config.toml
n_layer = 14
d_model = 96
n_head = 3
n_kv_head = 3
head_dim = 32
d_mlp = 384
vocab_size = 2048
activation = "tanh_gelu"
norm = "rmsnorm"
norm_place = "pre"
norm_eps = 1e-05
positions = "rope"
rope_base = 8290.0
rope_fraction = 1.0
qk_norm = false
attn_scale = 0.177
bias = "all"
tie_embeddings = false
parallel_block = false
init = "normal"
init_std_qkv = 0.0543
init_std_o = 0.0
init_std_up = 0.0543
init_std_down = 0.0
optimizer = "cautious_adamw"
lr = 0.00188
beta1 = 0.95
beta2 = 0.99
weight_decay = 0.059
lr_head = 0.0246
grad_clip = 2.0
warmup_steps = 268
schedule = "wsd"
decay_fraction = 0.629
decay_shape = "linear"
final_lr_fraction = 0.02
batch_tokens = 16384
seq_len = 256
doc_mask = true
z_loss = 1e-05
train_tokens = 132700000
steps = 8100
dataset = "wikipedia_en"
Each number is 128 + 24 x the weight over its row's rms, rounded and kept within 0 to 255. Layers, rows and columns count from 0. The size above them is the row's rms in percent of the matrix's.

# layer 5 attention query, 96x96, rms 0.116, rows 0-6, columns 0-95
size [ 69  71  76  91  90  85  89]
[[135 139 140 133 117 157 126 123 164 119 104 119 181 106 160 131 126 116 133 133 149 124 170  98 122 129  86  99 112 135 147 104 140 110 109 146  93 126 103 110 120  89 159 115  81  85 133  86 162  96 136 146 186 150 121 158 149  92 113 122 107 162 148 153 114 147 115 153 167 107 147 114 126 115  87 125 101 110  96 144 127 163 170 100 100 134 121 129 124 129 125 126  83 123 127  88]
 [171 140 148 127 123 109 161  61 136 107  71 146 134 157 138 146 107  91 141 136 116 130 138 157 122 135  96  93 153 109 145  74  93 142 141 142 119 144 110 147 131 137 146  89 102 140 162 169 115 124 173 156 144 129  98 174 142 118 148 106 127 150 151 155 130 118 113 141  93 135 140  95 135  82  96 147 127 103 131 118 124 134 148 115 119 139  83 128 114 165 115 100 102 148 149 110]
 [133 177 121 103 130  79 162 115 120 115 111 178  99  89 140 155 105 101 121 122  82 148 148 155 113 125 107 125 104  88 107 153 147 154 125 118 128 121 128 191 108 119 102 124 136 126 119 166 115 134 123 130 108 140 112 125 141 123 127 124 113 139 131 106 142 137 138 109 185 137  88 181 155 151 147 153 145 112 175 108 159 107 123 201 141 126 137 116 143 153 149 100 140 131 129 131]
 [172 138 141  71 131 147 119  73 115 146  77 158  81 105 123 120 131  99 109 193 179 134 129 134  92 135  97 112 105 129 115 112 151 158 113 109 110 161 170 145 103 113 104 136 106 131 125 128 139 134 140 136 112  87 115 131 128 115 153 123 178 124 112 124 187 139 156 127 124 137 145 132 145 121 108 161  96 109  92 104 110 130 122 134 122 161 110 119 156 113 139 141 114 155 150 124]
 [164  99  96 138 137 120 147 181 163 157 141  86 157 144 107 109 124 137 135 123 169 105 135 146 100 138 119 109 134 104 105  97 117 133 159 146 145 121 122 128 141 129 187 132 119 119 125  80 137 142 182 103 177 133 106 153  81 136 100 113  98 158 139 141 107 130 134  83 108 134 162 135 128 109 144 157 106 145 106 164 147 161 143  89  85 148 110 120 113 117 136 159 113 115 125 137]
 [105 130 109 129 116 142 101 153  61 151 158 135 135 154 151 127 135 175 103 132 123 167 103 120 157  87 159 103 144 167 122 136 102 126  95 142 119  86 145 133 128 114 135 115 124 103 147 134 181 150  86 133  99 125 121 136 133 110 108 147 115  80 137 133 113 115 127 131  93 137 115 159 106 114  60 130 180 119 100 110 122 123  84 154 134 134 151 127 138 128 150 155 106 157 157 146]
 [148 139 109 134 127 123 126 115 164 160  92  88 118 105 117  73 154 123 149 129 163 131 123 126 141 117 140 157 110 157 117 123 142 148 127 119 168 103 150 147 147  86 150 157 124 124 158 132 123 116 109 156 156 117 110 134 140 173 154 106 130 179 110 122 172 113 115 125 126 120 125  59 131 101 176 153  83 135  73 138 137 159 145 127 121 131 123 139 144 141 134 154 122 108 189 150]]
# layer 5 attention key, 96x96, rms 0.111, rows 0-6, columns 0-95
size [ 79  76  79 100  80  78 100]
[[157  81 112 113 119 153 160 130 147 132  96 144 100 113 117 152 123 111 145 128 118 145 145 143 148 100 136 137 136 156 125 129 129  91 103 147 119 110 105 150 123 159 124 130 142 116 178 163 118  96 100 181 111 104  94 165 149 127 119 109  95 127 111 125 163 109 161 150  57 126 128 120 129 101 135 166 132 112 105 139 149 148 168 151 118 130 110 180  89 114 152 149 129 169  96 155]
 [160 100 138 172 125 123 122 166 130 127 110 111 169 133 116 130 169 100 126 127 117 148 137 131 140  95  94 152 163 161 125 158 110 100 141 128 101  59  75 132 142 141 100 110 142 131 133  99 124 121 126 146 118 152 144 152  91 119 137 145 103 137 145 106 106 151 127 159  75 135 103 134 120 167 142 130 157 112  98  78 124 104 144  75 109 130 162 116 153  93 126 164 132 148 116 128]
 [147 155 106 145 138 123 111 114 126 127 127 122 163 133 106 118 170  74 138  99 103 103 163 130 172 130  92 119 132 149 132 176  66 116 175 151 132  88 134 114 106 157 137  89 119 137  92 117 136 149 145 109 158  91 127 102 116 146 186 120 108 123 148 107 109 113 120 120 122 125 109 139 108 188 124 113 126 118 165 109 100 113 131 117  95 108 134 128 140 113 158 122 142  88 101 106]
 [124 119 116 124 135 109 127 115 165 131 116 146  85 109 122  99 153  84 121 107  73 138 138  71 155  89 141 195 141 136 120 144 148 107 116 140 144  87 134 104 149 127 168 167 157  86 128 139 160 144 111 165 126 153 125 146 147 141 105 138 126 129 138 150 122 158 155 155 143 135 127 107 115 132 116 123 113  91 128 177 151 106 111 170 118 170 122 155 129 113 122 146 121 147 181 131]
 [122 136 121  92 133 117  99 131 170 124 124 149 116 140 130  95  83 130 159 171 140 153 109 117 164 140 165 122 101 134  93 127 162 109  90  75 142 146 195 132 119 110 138 141 159 123 150 130 153  96 138 157 121 147 114 124 146 119 122 134 172  96  94 131 174 157 134 124 150 123 138 122 171 104 114 164 113  79 128 122  75 144 130 115 156  97 132 162 155 123 109 134 125 115 126 135]
 [139  97 154 125 141 143 144 145 139 153 144 134 135 124 151 125 136 129 165  62 152  92 134 123 106 174 140 146 153 139 167 160 155 113 145 107 152 145 102  99 117 133 117 139 113 155 143  76 133 104 154 134 171 178 139  93  99 118 145  88 115 145  96 142 134 129 113 139 139 102 127 161 116 126 119 117 111 110 117  96 112 152 148 114 140 150 115  92  93 130 117  56 126 151  83 116]
 [154 132 158 119 130 124 133 127 134 122 115 115 118 121 168 146 112 168 137 125 148 128 110 129  85 134 119 144  82 103 152  80 142 131  90 126 127 159 124 138  89 113 121 153 137 142 132  97 138 141  97 168 114 156 120 136 128 105 130 136 180  95 117 122 149 142 124 161 140 147  79 138 141  72 152 163  94 159 147 120  89 143 129 189 122  85 125 115 114 168 142 163 108 136 138 174]]